{
  "n_layer": 9,
  "d_model": 128,
  "n_head": 4,
  "n_kv_head": 4,
  "head_dim": 32,
  "d_mlp": 640,
  "vocab_size": 1024,
  "activation": "tanh_gelu",
  "norm": "layernorm",
  "norm_place": "pre",
  "norm_eps": 1e-05,
  "positions": "learned",
  "qk_norm": false,
  "attn_scale": 0.177,
  "bias": "all",
  "tie_embeddings": true,
  "parallel_block": false,
  "init": "normal",
  "init_std_qkv": 0.0576,
  "init_std_o": 0.0715,
  "init_std_up": 0.0824,
  "init_std_down": 0.0824,
  "optimizer": "muon_variant",
  "lr": 0.00522,
  "lr_mult_o": 1.0,
  "beta1": 0.95,
  "lr_head": 0.00723,
  "grad_clip": 1.0,
  "warmup_steps": 200,
  "schedule": "wsd",
  "decay_fraction": 1.0,
  "decay_shape": "pow",
  "final_lr_fraction": 0.05,
  "batch_tokens": [8192, 16384, 32768],
  "seq_len": 1024,
  "doc_mask": false,
  "train_tokens": 149000000,
  "steps": 9368,
  "dataset": "wikipedia_en"
}
Each number is 128 + 32 x the weight over the matrix's rms, rounded and kept within 0 to 255. Layers, rows and columns count from 0.

# layer 2 attention value, 128x128, rms 0.058, rows 21-31, columns 0-127
[[ 84 107 152 112 109 141 115 132 150 180 124 144 109 105 150 106 138 114  88 144 133 176  90 144 119  82  99 122 185 135 190 146 119  95 142 118 198 104 132 127 163 117 146 113 168 141 152 107  89 136  88 131 123 100  82 113 139 137 136 118 105 157 152  73 121 125  68  81 118 185 104 141 142 128  76 122 101 141 213  92  56  81  99 157 104 134 144  58 142 138 155 177 111  99 170 167 147 143 179 135 161 121 171  90  87  82 118 114 194 109 168 116  91  75 154 180  93 150 150 161 153 107 129 133 176 158 176  64]
 [135 148 142 124 164  90 124 121 168 143 125  96  71 132 143  98 146 118 177 140 156 111 155 155  84 139 125  78 146 136 175 149 153 171  52 157 112 135  68 125 162 151 153  88 140 116 137  97 108 122 139  82  87 121 100 124 181 112 145 137 170 114 164  64 118 130 110 125 142 188  97 121 208 101 136 125  98 124  82 138 108 114 122 167  93 120 187  82 113 126 130 147  98 139 142  97 144 132 181 143 106  97 119 146 194 126 130 141 121 126 113 142 101 179 117 129  62 130 107 147 150 130 132 146 108  79 122 148]
 [137 174 139 129 105 101 144 114 164 141 113 120 122  82 153 129 149 104 131 147 112 105 140  83 136 121 133  74  66 138  82 167 130 150 111  78 106 110 173 153 112 117  73  99 119 162 116 123 110 179 114  98 161 182 144 152  83 127 149 124 120 133 145 133 160 138  96 111 131 101  77 118 133 125 179 106 114 155 169  93 121 155 150 128 115  98 152 116 130 180 131 142 122 120 133 105 146 111 144 127 114 168 122 132  77 117 191 131 161  59 160 172 181 118  84 145 176 141 151 100  98 114 103 141 104 146 172 110]
 [173 140 103  74 116 150 126  89 116 118 138 139  57 153 130  77 126 138 158 174 138 122 155 116 118 155  62  93 159 131 116  80 193 110 134 111 159  88 117 115 135 105 118 144 158  97 117  68 129 103 112 120 128 136 145  90  93 117 105 171 173 138  86 190 107 150 155 151  91 103 130 165  67  99  97 145 103 148  82 126 128  67 119  97 148  83 103 164  93 174 126 140 102 123  77 152  81 153 121 144 112 113 183 130 162 124 152 184 200  71 116 158 131 119 132 147 124 177 130 125 169 166 171 175 162 128 165 201]
 [138  65 135 118 146 158  93  92 171  90  87  73 141  97 167 109 135  63 124 116 130 164 134 137 155 174  95 132 151  68 137 117 141 134 139 103 133 200 139 127 111 125  96 131 140 115 151 159 124 125 143 161 112  99 154 174  92 166 132 120  91 142  81 143  59 101 185 181  99 190 133 123 110 136 127 123 162 158  95 113 134 135 120 134 152 110 132 170 110 139 131 161 150 131 121 111 123 140 104 135 136 119 154 137 183 104 150 170 133 105 161  79 121 154 165 120  79 104 120  88 123 130 141  32 141 162 155  98]
 [ 92 184  95 108 182 157 111 137 145 201 189 133 149 119  96 122 168 117  89 146 107 109  71 117  93 184 149 107 143 161 130 137 154 104 115  77  84 108 130 118 127 154 152 174  94 143 149 123 173 136 153 148  91 158 139 149 118  42 105  71 130 139 118 113 151 104 139 126 210  75 181 163 133  58 130 131 126 129  84  89 147 102 164 139 191 126 129 150 145 155  82 179 128 128  77 107  97 124 143 155 124 163 189 102  76 139  94  82 135 120 128  98 146 184 144 156 127  84 146 102 135 114 195  87 117 151  93  93]
 [138 118  90 147 155 125 118 146 157 158 107 158 196 120 150 138 118 156 151 189  97 150 101 148 139  89 150  59  82  81 109  95 142 156 120 107  96 120 119 206 149 181 115 116 152 141  94 140 204 146 121  77 149 153 145 152  83  91 216 156  84 126 106 155 160 112 130 147 149 144 141  68 114 132 126 118 106 142  89  82 139 134 132 147 144 144 124 142 129  97 133 155 158 116 115 123 104 118 149 121 106 148 147 117 127 113  77 100  97 150 117  90  95 125 149  62 146 118  97  93 133 150 135  77 157 111 138 142]
 [158 108 136 182 165 100  93 128 138 121  83 110 167 114 110 139 134  93 170 183  94 107 157 124 116 124  93  81 122 119 116  93 148 176 110 142 126 100 118 156  96 158 148 140 164 177 132 105 141 114 170 153 157 175  69 128 118 114 150 154 117 165 187  95 146 130 143 177 105  81 149 114 135 101 190 110 116 113 151 132 161 126 125 137 138  95 152 153 117 133 113 132 103  69 119 129 166 135 121 138 106 175 140  85 138 128 128 106 154  91  65 105 157 178  53 108  62  63  81 160 106 149 126 156 168  55 128 116]
 [169 126 174 207  87  85  98 113 155 106 120 127 144  88 164 137 178 119 128 126 135 159 102 129 196 157 145 173 177  88 166 168  77 144 142  69 163 172  72 167  96 102 108 122 115 137 104 113 175 170 119  89 134  78 131 174 125  62 130 131  94 186 141 147 139 145 139 150 122 148 124 119 158 114 101 147 127  68  51 153  77 144 142 138  94 113 138  61 140  79 128 102 183  46 153 129 114  93 146 157 130 135 115 125 153  94 160 124  85 156  78 107 156 165 155 107 111 161 116 144 116 125  82 121 138 176  90 122]
 [189 153  41 132 132  85 168  99 134 138 125 123 171  98 139  58 147  97 166 149 202 148 124  74 109 127 113  96 115 132 141  88 133  69 134 126  88 155 145 154 112 162 119 130 147 132 150 130 199 124 119 135 111 159 126 128 123 127 139 195 114 131  93 189 144 103 151 132 101 145 127 152 197 128  51 138 137 114 123 110 175  99 142 160 126 125 132 195  58  79 143  89  75 166  70 122 115 119 122 108 127 153 141 117 106 176 161 135 145 138 162 217 112 126  74 110 124  87 143 117  73 137 118 145 132 176 113  98]
 [ 98 171  99 136 148 106 126 114 164 139  90 147 165 128 170 151 114  65  87 124 131 173 139 192  56  94 161 155  98  93 143 142 130  67 140 174 139 135 168 132 175  55 113 120 115 102 133 159  94 113 164  84 108 140 124  89 138 100 167 165 109 150 168  68 138  73 124 105 186 153 104  76 133 120 124 122  94 103 120 155 129 124 159 102  95 119 113 127 172 170 121 148 183 131 128 163 132 123  87 157 161 149 177  99 177  72  99 138 130 145 140 112  96 126 122  91 141 178 111 110 140 118 183 121 133  97 106 145]]
# layer 2 attention output (transposed), 128x128, rms 0.0717, rows 21-31, columns 0-127
[[163 154 136  98 117  97 170  93 161 108 142 136 172 134  96 175 140 117 179 114 165  99 126 184  75 164 211 145  75 145 115 169 104 112 131 100  96 152 140 131 105 180 126 127 158  79 145 130 189 106 133 124 110 131 141 165 114 152 162 101 136 137 106 166  78 107 140 111 109 108 105 159  77  85 190 124  96  99  97 114 144 131 144 129 122 109  79 130 110  71 133 125 157 162  71  67 163  90 114 132 153 177 117 109 165 109 145 137  85 139 158 114  99 169 103 158 140 135  64 175 167 115 163  89 103 123  98  78]
 [126 146 100 139  91 129 108 118 115 179 121 162 153 144 129 132 152 119 134 120 137 147 147 146 120 107 111 132 119  94 145 118 113 147 196 106 143 108 111  81 104 116 140 118  95 150 148 144 211 156  83 105 128 116  73 183 106 141 134 100 135 122  64 130 148  97 138 146 125 139 151 127 108 134 104 159 161 111 148 121 162 141 143 139 191 138  35 101 187 107 139 139  83 140 115 144 162 140 104  86 116 122  67 111  88 166 125  71 153 145 116 118 135 141 151 143 140 128 143 141 144 168 115 121 100 134 107 117]
 [104 122 150 122 102 116 118 173 129 148 126 172  65 143 135 110 130 124 118  86 132 155 112 120 166 148 116 178 214  87 153  83 181 133  98 117 102 137 133 100  86 126 101 154 159  53 154  98 112  90 116 157 127 103 124  85  94 110 137 129 147 129 116 156  89 110 141 108 104 159 163 158 158 147 129  93 156 145 107 181 158 120 158 145 131 142 165 165  85  98  97 142 154  96 137 168 115 108 126 144 187 147 126  97 137 119 117 158 143 178 130 130 100  89 148  91 125  84  84  97 134 146 107 151 109 149 185  85]
 [118  89 181 142  90 110 131 132 150 128 135 190 124 150 106 145 127 131  90 146 176 142  78 164 136 136 154  86 119 126  88 150 158 118 136 165  97 100 119 136 126 103 160 161 169 122 104 137 121 127 137 102  99 148 104 159  52 117 178 130 118  89 208 122 164 122 150 144 139 108 160 134 118 185 132  82 112 123 142 132 118 167 128 162  77 141 145  84 143  76 109 216 168 180  96 128 146 149 129 127 113 124  89 107 126 158 107  77 105 168 151 113  91 133 141 134 137 113 140 104 112 106 119  86 131 114 114  78]
 [128 143 116 141 117 124 143 161  89 163 146 164 107 167  92 141 133 108 125 157 125  83 120  98 158 110 104  84  66 104 150 126 109 131 144 123 158  74  96 125 133 112 128 158 151 101 127 117 133 102  98 126 118 121 150 156 159 114 115 123 138 159 208 130 110 164 112 148 168 147 110 114 147 142 163  66  45 108 124 153  84 122 149 126 101 158 145 104 105 111 115  93 154 103 148 109 123 147 133  76 133 150 136 154 110 128 103  80 146 154 153 171 138 166 126 164 150 113 119 164 133 154  92 147 125  80 157 189]
 [100 118 199 156 139 176 137 137 106 141 136 126 146 161 169 102 121 124 161 141  70 143 136  78  98 115 167 126  85  85 114 155 111 121 167 172 128 159 119  94 131 106 109 109 170 157 116 131  81 101  94 181 162 109  88 125 134 127 131 141 129 146  84 114 114 107 105 135  83 130  56 114  96 150 129 123 115  91 169 134  83 178  83 124 148 133 112 141 100 128 117 117 142 150 155 148 137 146 112 161 137 132 128 153  90 133 132 187 133 122 137 134 127 151 103 134 120 156 146  97  67  96 132 165 184 130 122 174]
 [103 171 134 106 104 134 144 136  98 102 108 131 115 129 107 121 159 117 129  85 122 120 154 127 140 128 109 145 163 120 129 114  99 123 118 119 146 146 139  62 144  96  76 152 128 171 117  97  76 147 120 163 115 160 130 139 181 110 109 117 151 109 143 137 130 169 122  91 128 147 105 155 160 138 118  80 117 126 165 111 171 115 142 161 168 173 142 123  83  98 126 112  95 111 129 115 135 116 126 146 150 103 134 153 140 133 157 146 145 103 143 130 163 150 107 139 178  89 124 140  74 148  91 147  86 177 121 131]
 [113 106  75 114  98 183 134 110 141 146 133 147 146 127 155 102 136  89 154  91 144 142 129 129 118 187 144 123 122  79 149 148 134 123 140 133 141 129 123  99 150 120 134 117  97 144 117 136 166 167 127 118 127 130 142 128 124  91 101 104 102 120 111 161 130 129 124 134 154 173 108 183 137 127  85 163 127 149 137 148  78 159  93 136 127 136  84 122 180 147 103 105 121 155 119 117 106 147 147 133 120  64 117 110 139 144 115 101 111 189 174 157 144 113 177 114 144 124 123  93  92 152  88  97 140 162  88 140]
 [ 67 129  52 141 175 147 182 131  93 130 157 150 117 189 138 155 114  89 111 139 154 125 183  75  93  93  87  74 135 119 146  59 120 115 183 131 113 143 179 101 117 162 150  97 104  66 139 161 125 122 128 137  94 123 101  85 117 116 138 122 129  84 142 120 156 153 115 139 107 155 184 120 169  89 166 116 110 142 133 117 160 144 149 128 169 154  92 129 114 205 127 153 120  89 116 117  83 119 160 142 115 142 122 139 145 115 132  88 139 114 122 115 144 174 155 149 113 117 138 172 142 143  99 112 121 114 130  93]
 [141 168 177 101 106 180  73 100 119 111 141 137 127 186 171 143 116 165 104 112 140 123 154 143 146 124  99 151 121 139  98 152 197 168 119  99 138 139 145 166 116  64 125  94 156 118 153 139 108 144 124 131 114 132 134 116 123 110 113 151 142 123 154 128 122 142  69 112 160 143 104 142  84 119 170  75 109 145 175 155  82 164 121 155 142 135 113  87 173 109 128 144 134 119 106 125 135 121 148 123 124 137 178 112 127  87 143 114 114 125 130  82 108  90 149 133  92 122 113 120  91 121  93 123 135  83 177 138]
 [133  98 130 111 169 140 118 154 114 135 144 102 121 135 118 121 132 125 151 123 132  95 110 103 137 121 111 140 125 159 112  90 102 163 130  85 130  80  78  99 171 155  76 133 125 156 118 127 120 158 127  76 114  79 150 251 123 123 104 154 159 133  68 136  94 145 153 128 123  89 107 147 137 143 113 149 178 135 135 154 130 112 192 110 178 134 118 143  62 136  92 120 118 165 109 132 155 152 186 129 158 105 126 153 121  83 135 138 149  52 134 115 172 132 118 172  96 104 139 157 146 112 125 169 118 135  98 151]]
# layer 2 attention query, 128x128, rms 0.0579, rows 32-47, columns 0-127
[[143 179 118 155  93 111 113 144 119 143 124 140  77 149 128 106 126 140  72 109 202 153 169 138 129  79  84 152 122  84 166 106 120  96 216 111 115 200 138 137 111 117 133 164  78 102  90  89 175 130 107 189 143  72 139 147 145 141  99 127 140  95 204  94 193 204 160 119 101 148  88  85 144 121 171 106 126 111  89  90 167 103 114 157 118 161 175 100 132 181  91 197 114 161 131 138  89 146 156 140 147 102 147  89 149 117 160  70 103 147 136  63 118 151 169  97 147 108  84 127  86 171  83  69 110 113 127 135]
 [158 153 154  64 121 114  82 198 146  83 113  72 175 117 151 138  98 120 143  80 150 106  99 102 132 121  96  69 123 117 119 106  81 102 157  87 160 121  85 114 188  65 112 162 114 205 119 105 166 126 122  93 130  94 140 190 100 175  51 197 108 181 127 192  70 111 172 144 149 152 143 126  83 164 154 102 117 112 134 164 126 100 249 107  91 164 117 146 167  77 135 167 114 127 179 138 195 112 108 148 104 149 115 153  98 178 110  95  99 132  99 149 122 125  88 162 130  88 152 132 116 115 144 112 123 139 152 129]
 [ 73 139 200 178  82 143 125 128 166 106 112  85  82  78 134 123 125 151 116  91 163 109 106 113 212 179 161  70 109 118  90 101 185 131 137 133 109 142 159 164 104 136 139 105 140 110 107 114  99  87 200 108 105 134  94 146  64 174 138 157 107 210 158 119 144 165  91 144  93 120 130 176 103 102 137 104 132 110 125 119 123 115 139 150 128 106  89 155 152  56 171 100 135 137 109 131 162 152 161 108 132 132 141  99 134 158  90 184  95 119 166 134 146  89  39 137 136 163 114 121 102 131 128 168 133  87 191 139]
 [ 83 117  92  61 123 157  99  87  94  90  98  75 138 132 140 186  94 121 152 145  54 146 128 131 122 191 155 141 167 116 103 109  78 121 133 121 155 137 173  87 159 128 154 152  52 193 107 134 159 153 152 119 105 160 133  35 131 120 119  64 132  79 106 187  99 170 111 122 184 185  60 160 187  94 139 146  94 156 143 140  95 157 152 121 151  77 110 125 148 183 190 158 122 130 136 134  83 151 169 157  71 147 144  62 106 146 103  98 109 132 120 143 129 159 122 173 115 117  88 143 152 159  98 131 126 176 106 164]
 [115  90  65 139  99  87  42 191 175  79 125  53 117  77 116 168 104 124 121  91 141 160 176 143 125 108 147 116 122 226 145 162 155 171 161 101 182  98  62  88 163 122 150 181 127 165 153 152 149 133 114 106 168 119 192  93 132  67 154 151  79 150 166 200 124 140 100 102 153 103 106 160 171 112  78 162 156 180 117 182 140 170 166  36 162 110 151 111 149 125 131  69 133  87 153 104 108 144 142  85 171 101 141  67 103 112 123 146 158  89 135 140 113 132 132  73 102 121 109 111 123 104 112 151 133 143 124 173]
 [160 149 178 154 129  94 127  80 109 114 180  62 118 132 239 140  80 107 167 149  82  53 129 104 108 141 219 190 153 185 152 108 100 142 124  85 151 170 106 110 176 178 142 131  93 134  27 149 153 167 129 148 117 205  49  95  60 143 119 152  93 129  88  59  79  54 151 130 168 110 162 108 101 135 138 145 169 192 218 176  65 124 106 166  78 151 140 113 209 147  93  67 125 163  16  87  82 100 124 189 139 180 127 139 131  81 119  99  52 109 136 125 132 140 146 107  94 127 114 194 129 153 117 176 136 148 144 111]
 [147  51 109 195  62 124 122  95 121 126 160 148 145 203  95 170 131 160 163 126 107 130 170  60 126 102  94 169 150 130 124 127 101 148 124  56 130 106 109 148  99  81 145 142 149 120 180 170 135  90 141 133 161  36  83  96 141 124 138 111 135 113 171 142 104  85  90  91 104  92  44 100 101 158 127 113 162 209 153 111 153 135 105 145  79 104 124  72 133 122 167 134 145 111 150 147 162 151 154 213 125 186 202 145  37 124 112 192 163 165 132 154  63  85 104 109 140 137 155 162 169 134 152 116 129 109  96 149]
 [ 82 148 136 119 122 120 169 135 138 170 128 104 136  81 133 138 212 109 125 110 129 174 154 164 113 115 110 126 112  85 190 160 163 190 132 140 174 108  82  99 127 138 121 173  92 170 134 107 168  78 124 148  94 197  79 133 149 121 104 165 161  86 120 131 141 113 129 129  86  84  57 181 171 129 142 120  96 136 168  85 105 111 112 179  90 131  91 154 106 139 113 128 108 124 141  66 101 102 109 141 131  48  82 133 172 177 141 120 109 133 130 139 134  82  97  97  84  98 130 130 166 124 129 120 154 148 156 240]
 [139 172  83  87 149 163 149  86  89 199  97  76  88 167 145  93 137 124  85 164 196 102 110 123 119 108 134 166 164  99 137  85  89 146 163  63  82 125 163  91  53 156 122 162 143 125 136  59 108 136  87 133 156 100  77  79 102 183 152 124 150 123  94 111  83  83 136  77 156 140 159  82 133 133 126 144 162  68 130  98 143 143 121  94 184 152 126 190 117 133  96 130 131 162 162  99 105 178  83 115 165 137 125 126 103  93 193 129 153 165 100 128 234 168  95 111 151  73 174 109 101 202 124 187 156 148 190 127]
 [152 115 113  52 126 138 131 108 113 156 153  99 166  70 169 164 167 141 136 112 105 106 106  88 150 104 145  90 174  97 128 107  85 115 127 117 151  67 117 143 113 110  93  61 141 122 126 160 230 136 130 108 180  81 130 168  94 119 122  99  99  81 129  93 185 106 147 159 110 126 101 217 115 126 143 121 111 192 122  99 156 185  83 105 120 105 148 197  93 136 180 117  97 181 144 155 124 171 121  97 103 118 157 141 155  95 126 142 119 199 129 105 136 101 155  62 212 180 109  73 127  92  80 156 100 161 122 176]
 [ 77 201  91  90 112 153  42 176 145  76 130  95 144 104  89 128 139 158 101 135 193 108 104 164 172 210 166 129 143 255 122  84  84 211 100  94 139 146 180 139 148  69  84 120 136 177  86 197 168  87 170 121 116 156 168  94 117 113 109 158 159 218 125 198 143 152  89 146 145 187 116  83 196  80  82  43  42 110 141 194 108 124 112  98 179 125 115 130  99 117 156 158  88 111 118 121 107 111 154  41 161 125 105 118 115 113 131  64  98 136  97 171 153 118 135 154  66 204 106  57 107  70 128 136 142  90 183 131]
 [114 166 134 147 160 127 134 128 128  65 102 107 142 163 115  71  90 129 137 189 142 103 135 209  88  80  96  92 157 166 164 133 173  77  93 142  83 157 134 151 121 137  52 119  57 114  93 124 121 164  61 121 189 146  72  92 164 136 119 172 102 117 112 143 135 192 160  85 181 120 147  81 142  67 132 169 150  71 106 129 155 164  94 206 107 137 100 173 157 113  95 147 131 157 184 129 109 133  83 151 149 146 103 131 157 112 161  81 102 146 119 182 106 125  91 177 143 133 142 203 140 150  93 101  63 129 158  83]
 [150  92 119 137 100 138 137  84 156 141 130  97  59  55 181 100 147  93 118 157 136 131 103 147 106 114 114 112  50 101 143  95 115 109  95  74 165 155 163 125 116 177 133 135 171 200  55  33 110 116  86 134 126  95 158 195 126 185  67 171 211  99  61 136 137 119 173 131 125 113 171 120 166 105 137  79 158  77 116  55 155 106 115  95  82 189 124 175 149 130 144  96 153 144 138  69 122 199 161 157 174 128 164 169 191 130 141 139  99 142 160 156 155  73  88 111 146 110 100 177 105 147 151 130 164  83 195 146]
 [ 65 118  84 193 107  86 142 192 125 121 131 136 220 111 112 133 152  67 117 164 172 106 173 103 104 113 124 144 125 217 210 188 148 134  93 134 147 133  77 138  64 132 113 105 121 141 149  54 169 149  78  88 184  85 129  87  85 106 112  62 140 147 186  99  94 135  87  82  80 141 144 109 167 117 198  77 209  31 139 127 145 138 203 160 184 170  72 108 124  86 109  55 132 113 144 161 170 136 101 196  75 178  42 124  77 123 201 131 190  84 140 129 133 157 181 133 124 110 168 125  99 117 124  94 108 166 211  95]
 [146  97 149 190  94 110 141 123 154  92 154 171 126 112 114 190 106 134 141 111 128 186 114 126 116 108 106  93 142 135 161  62 164 134 106 158 110 163  80 188  76 144 124 163 140 121 136 192 103  50 111  96 173 128 108  79  68 132 158 114 126  71 112  91 212  92  91 168 119 109 134 129  77 142 198  92 109 123 115 110 162 156 181 117 112 119 153 119 136 117 141 199 101 113 167 139 152  99 128  74 140 175  86 168 107 163 178 148 130 192 131 120  95 131 137 173  95 149 143 136  70  90  86 153  56 141 151  71]
 [ 70 117 132 203 139  88 172 171  76  59 169 163 138 173 104 131 134 112 158 182 150 107  99 139 116  90 124 116  78 121 198 162  39 126 200 129  79 193 152  72 171 111 125 116 115 170 119 168 218 130 100 146  80 130 167 110  49  90 130  87 118 197 149  94 111 112 125 133 168 166 140 132 164  82 190 119  51 163 132  93 161 149  78  86  55 103 133 165  82  98 146  99 102  89 167 118 145 129  97 126 143 129 171 169  77 168  95 128 121 143 204  82  87 155  99 179 141 102 143 134 145 155 157 127 106  72 127 173]]
# layer 2 attention key, 128x128, rms 0.0578, rows 32-47, columns 0-127
[[120 128  85 141 101 130  98 216  76 114 143 154 119 167 115 140 135 152  47 101 168 122 161 122 128  95  63  85 171 115 142 169 128 176 154 168 126  80 135 129 142  57 153 123  87 151 105 107 138 151  99 130  88 125 122 179 182 137 171 131 133  84 223 185 151 153  69 121  78 139 155 153 125  90 101  35 159 174 163  96  73 121 114 170 157 157 162  98 139 160 158 129 159 148 116 151  78 119 208 170 137 133 128 113  95 146 100 124 153 119 102 170 128 158 150 103 115 129  71 132  77 107 129  70 179 101  72  78]
 [108  90 151 141  50  51 137 163 172 170 144 100 105 161 149  90 110 129  97 152 100  98 143 166 103 142 168  92  95 100 180 141  89 166 205  77 172  78 139  69 110 114 144 165 150 176 114 133 156 107 132 151 125 139 166  87 129 114 130  88 177 163 167 146 146 119  94 148 103  72  58 125 168 190 122  88  93  97 138 131 177 157  60 111 116 166 108  97 136  88 156 112  97 145 140 145 147  89 145 183 127 127 133 202  94 156  80 148 107 140 179 174 106  60 105 114  76 146 133  97 114 109 113 201 141 149 118 201]
 [138  95 172 138 137 131  65  80 106 171 106 159 141 138 168  83 118 153  79 101  98  94  68 129 142 189 152 134 111 167 126 161  79 137 165 112  93 170 170 108 160 114  98 139 149 152  92 141 125 133 133 119 121 107 118 129 114 176 134 149 135 161  57 138  95 135 100 144  99 129  99 165 179  37 114 136  92 121 138 144 147 124 124  90  88 115  94 137 141 178 149 129 181 159 125  85 175 173 136  92 138 166 152  80 168 120 121 104 107 145 146  94 138 148  87 126 132 122 104 127 126 106 135 167 147  75 127 171]
 [110 141 109  89  88 157 106 104  78  86 114  95 144 109 134 130 107  59 114 182 161 138 160 131  96  69 155 182 167 158 150 102 100 109 110 114 122 168 156 151  86 119 142 146 166 191 127 127 103 152  72 162 130 125 173 180 158 121 111 167 118 154 125 132 126 123 197 181 140 127 134  76 168 143 134 144 138 124  83 115 141  81 100 100 102 169 130  75 116  83 119 181 137 193 176 145 146 124  97 181  96 105 163 213 118  62 194  73  62  72  90 114  92 126 124 188 119 176  67 158 131 176  72 110 120 172 111 108]
 [127 138 171 140 146 125 195 115 146  84 115  25  90 112 127 218 143  86 141 128 126 145 151 117 109 149 164 161  99 165 138 107 100  88 125 106 231 128 134 109 168 208 131 159  89 138 167 186  58 150  95 154  97 167 168 139  56 111 115 130 161 155  83 138 164 132 190  77 181  59 127  85 125 136 133  61 155 146 110  88 130  91 123 139  95 139  92 167 112 106 148 109 130 144 108  81 129  67 159 126 165 141 159 139 160  90 132 121 157  54 154 152 119  91  76 148  40 113 125 155 157 170 113 136 166 144 109 103]
 [135  99  65  83 132  90 100  20  93 241 120 113 184 201 166 108 145 130 178 177  59 105 133 131 149  93 182 174 180  84 149 120 123  57  84 113 142 148 120 110  40 141 114  53 158 123 126  46 177  95  34 156 175 117  95 119 145 117 155  59 135  88 137  93  88  72 135 143 125 131 103 148 100 166 165 163 220 182 141 128 109 170 127 165 117 130 134 155 104 173 104 140 137 204 115 156 153 118 124 187 156 146 166 125  71 109 117 183 105 117 165 137  93 165 101 186 136  80 141 125 126 183 106 173  82 125  70 109]
 [181 109 128 145  69 131 141 118 128 142 136  74 112 130 120 155 157  70 148 100 169 151  89  85 111 148 111 142 137 154 141  73 136  82 167 163  96  93 162 156 148  78 134 148 107 126 128 147  52 123 120 124 216 149  74 158  70 164  95 118  94 165  53 100 204  78 175 161 191  98 176  55 143 199 130 135 155 160  98  93 128 127 126  90 114  89 174 156 101 107 134 173  80 133 206 168 125 151 117 131 146 152 100 220 148 156 117 149 118 128 191  99  91  78 145 123  73 161 112  81 142 111 190  70 108 107 193  88]
 [130 129 135 206 144 141 154 156 160  98 117 120  95 174 148 120 111 103 173 192 145  92 157  82 163  44 146 143 106 129 110 188 113 119 172  96  50 107 103 166 179 163 128 166  92  69 103 201 148 131 115 106 119 148 144  72 113  89 126 122 147  98 140 104  81 113 100  86 106 127 151 134  98 120 102 122 117 140 186 127 167  70  65 183 111 108 122  95 182 128 117 100 109 170 181 120 135  91 139 156 129 142 160 117 182  62 134 150 152 138  95 117 117 150 152 138 141 162 130 175 127 119 123  96 168 123  95  82]
 [101 123 142 105 113 180  93 208 142 194 199  77 164 142 125  83 111 152  92 117 156  94 175 162 127  90 145 143 109 134 135 127 205  93  46  76 129  81 137 118 111 107  92  93 138 142 176 111 214  96 119  78 101 143 114 154 173 137 130 153 110 167 143 123  90 159 109 117  85 102 132  49 167 112  88 119 146  91 128 103  90 136 144 152 235 132 121 130 127 114 135  96 126 106 202  81 145 161 165 151  46 130 120  54 136 128 133 128 130 111 126 102 125 172 145 159 144 185 184 113 138 163 116  92 114 163  92 103]
 [140 128  99 151 103 138 208 122 109  85 113 143  41 111  90 131 102 162  70 171 173 178 138  81  61 124 194  95 152 192 188  90  96 142 170 121 122 136 165 163 120 137 103 104  95  93  97 177 136  82 156 119 143  89 127 115 160 123 126 119  94 100  84 167 117 120 137 160 174 110  76 123 138 121 132 194  98 119 140 165 149  63 136 111 176 135 170  99  83 122 132  86 119  97 211 207 122 189 181 114 161 145 157  68 145 127 148 136 142 111  60 110 124 138 158 130 101 125 147 143 125 197  71 152 144  73  97  75]
 [130 142 142  98 146 155 133 123  32 104 152 120 122  82 165  98  96  74 100 104 119  96 142 137 170 130 131 119  97 204 203 132 105 136 123  56 209 142 171 144  98 129 135 143  97 120 119 109 190 114 185  87  43 189 175 138 152 121 150  96  87 198 114 129 115  88 141 183 108 126 157 182 191 144 153  84 111 138 176  85 133  84 116 120 106 120 111 115 120 125 108  90 126 159  60  67 150  31 140  63 152 123 164 157 163 130 201 146  69  72 130 157 175 114 127 154 141 104 119 136 127 158 143 139 119 100 165 173]
 [115 105 108  98 129 103  93 156 135 146  65 117 148 103 138 169 145 151 173  68 126 184 134 125 135  62  79 133  94 103 110 157 136 129 105 135 167  76  92  51 131 117 100  47 185 163 153  92 170 131 101  69  88  80 143  84 181 119 147 169 212 116 139 120  39 170 129 178 105 118 170 198 162 119 141 138 141 116 220  80 114 240 111 141 155 114 177 151 137 114 209 123 144 132 109 158 109  96 118 189  84  70  85  84  87 105 117 114 170 161 101 151 178  98 183 107 179 122 100  75 128 113 116 128 132 193 113 160]
 [ 92 110 154 105  98 130 111 191 138 174 139 149 122 143 172  90  85 104 166  83 134 137 130  98 176 129 153 155 126 149  84 105 104 132 148  97  82  75 184 117 123 198 150 120 107  91 118 131 203 153 105 165 120  62 113 142 170  89 161 109 121 156 173 104  56 154 107 136 101  92  51 194 116 128 118 130 145  85  80 120 122 121 133 141 112 142 154 149 135 142 157  68 145 151 133 165 160 144 249 158 126 142  78  67  77  94 108 176 128 118 132 154 155 146 124 132 156 173 157  71 117 182 165  44 134  71  60 180]
 [ 92 131 147 109 145 110  96 162 166  99 187 144 205 168 185 180 154 125 179 107 164 145 175 123 116 196 104 143 122  77 157 117 124 129  98  75 158 187 122 107 148 142 143 126 165 124 196 155 134 142 123 146  44 129  84  35  62 136 126 147 135 138  85 190 152  89 107  45  77 130 158 120 107 169 168  54 117 198 255  56 126 168 123 136 131 132 136 131 143  77 148  73  86  93 120 113  45 167 111 173 136  42  84 171  63 135 152 133 115 156 129  55  85 160 138  99 139 129 176  50 141 181  76  96 178 138 117 137]
 [ 85 101 105 145 170 107 112 175 119 152 119 134 101 142 140 168 102 171  87  86 168 129 123 105 159 154  88  80 152 122 109 111 102 107 114 179 104 143 109 114 110  51  66 134 153  79 102 149 108 161 108  74 165 120  48 150  95 217 129 170 138 132 125 198 120 163 123 193 144  81 172 164 165 125 106 148 104 151 105 103 143 163 143 158 100 118 154  87  91 167 107 153 118  92  72 116  85  63 117 115 194 235 115 139 115 151 110 176 121 130 124 131 135 131 159  88 100 105 166 136 171 101  90 168  70 153 137 184]
 [202  87 109 173 147  83 202 119  87  96 147 166 134 119  98 154 195 155 116 218 182 141 106 156 134  79  84 111 133 133  96 127 116  96 147 141  90 170  86 140 138 127  79  85 128 181 178 160 147  44  96 126 106  92 140 122 125 146 128 108 119 192 139 128 153 159 123  88 102 139 140 175 125 131 183 104  94  84 135  60 185 143  92 146  75  46 134 132 137 139 165  91 187 161 158  69 101  78 125 168  99  49 129 204 124 209 188 126 119 137 203 142 112 123  92 120 119 164 134 139 123 151 141  60  88  85  93  95]]